Weights of a small transformer language model: width 128.
Each number is 500 + 40 x the weight over its row's rms, rounded and kept within 0 to 999. Layers, rows and columns count from 0. Numbers have three digits each. The size before them is the row's rms in percent of the matrix's.

# down: layer 5 MLP down (transposed), 512x128, rms 0.168, rows 491-511, columns 64-95
# up: layer 5 MLP up, 512x128, rms 0.313, rows 492-511, columns 64-95
down491 105:528539427495497554490474478471491480570502520544442528471541502489465459546559507444538498456564
up492 101:541509449472509483500522483501530439511497459464448510460596538573529469491468475504542502526550
down492 104:444524469631506457519488541442443551487473531526522567505531524540380539497470515471486530490522
up493 106:474470498487508470521491463404520464518505524531517499525456465463482483550479455518555495512560
down493 110:602486467455455504465444472456582463453538591436466470550502525505542496506494557542475529514500
up494 104:561489423456524537393508484544438484537504490507483526482505493520499483541460437532461540533627
down494 094:515454557537479579580483426520530520498454476540442555491561499474507478447519483466547472473477
up495 093:505521506521472446463505496528476481607469456551446481534462447498460549481483520451559535497465
down495 087:448382502514484507560441461489438526468453454590483516544484456517511511496528482549492564441504
up496 094:509407458501468488454477479486501465421495417467505478546492485529478545462433475515548494574535
down496 097:541489483547479514544497471522496554578500571581503513562484444437606442496535529468449501445452
up497 112:473477450504529509503482492576558443544519552456492528475500497565493496518560541502512439557525
down497 107:488517513479492503488456459483468539400535530555496524518488432539491446466423530547496471551548
up498 098:522433435548464549442459568533495467440514480518413475504521448512454555468527463488524567513524
down498 100:519464492479525568430532501447501510552559510476540486441545499479455478487466583506542549518501
up499 097:543468580472458528536580527473561452518496477473561470527484483540484460466516455467525539534517
down499 099:479548467503506472527512520485469529544520525468483531501472545507531489502498511538424485435532
up500 100:469434539556595512445488511503518509433594486483538470538496530488652459514576507507489455588515
down500 097:494399532504489495478510462483530489511446483470559537482521593540496460451531577582468464563446
up501 090:456443497540543452454464501529573529521548475441529568522452497539490519520431436524470466498527
down501 090:543519517484428519536483469432503505542487491534488394513549534568456549480510603487496510550558
up502 093:510482512444525526576537509499548505475445487477474522488490478514488481477510476456480484490516
down502 091:416525474567512460508570490507518484492502473426520503494498503520522498502439457453437501509550
up503 097:504479543519476487530507538510480456547480588557519461469492409460492521494454520523533505433495
down503 097:494492464488549480455529462498504552433482483472462424473501538462564471483503474525518514561484
up504 091:540502527420502531471546499538521478474491541438493479484479416442482519469537492517501512489556
down504 094:450515501507509517555505503524507546520543444512474472524465513552542482479501523434406465526472
up505 107:537459399507485460555530505477528467474566466514483531549501508519503470528472522441490491433538
down505 104:539481478475558428511497521459435471411441482476492464464509580436514508522517528488543531589522
up506 092:552508501445528492459503507437467510475496561487447475492482472505486540462494589430499548525501
down506 088:448589490489447464538546486496485525537488486563544483531543452476543483462489500471464501522474
up507 110:441473473512545502524487550486457510516498540458581534433547508537454551498538570523502495507493
down507 116:472476531541469520457528479488514608512527435504458500560501519560519495490518520490505538481642
up508 104:445489491555506506498469494530485497505509509429491582538487416501468498499522575574547529486466
down508 106:520487515515536443493496510454475515468451531528498565476477550577511502531443421499505499427493
up509 100:484453562580473564533461477455534494535552498483469483470507495483499542502468452527543533453516
down509 095:545462391529495479460453503526390543480524559550491511495494517508497504428500480521465442504513
up510 102:566419501479462502515444510493457400523495488484507454463496520371520525438540424563485496542565
down510 098:521521511551460508556576455525441481461492495561464444518504490462499519461518570575546493507452
up511 086:533430534461476435566559555602479504520519536542449478656479436468513533536511574567464450508559
down511 078:463497422482490536479529521523506475489587485468459427485457580589489558452468525454534473471528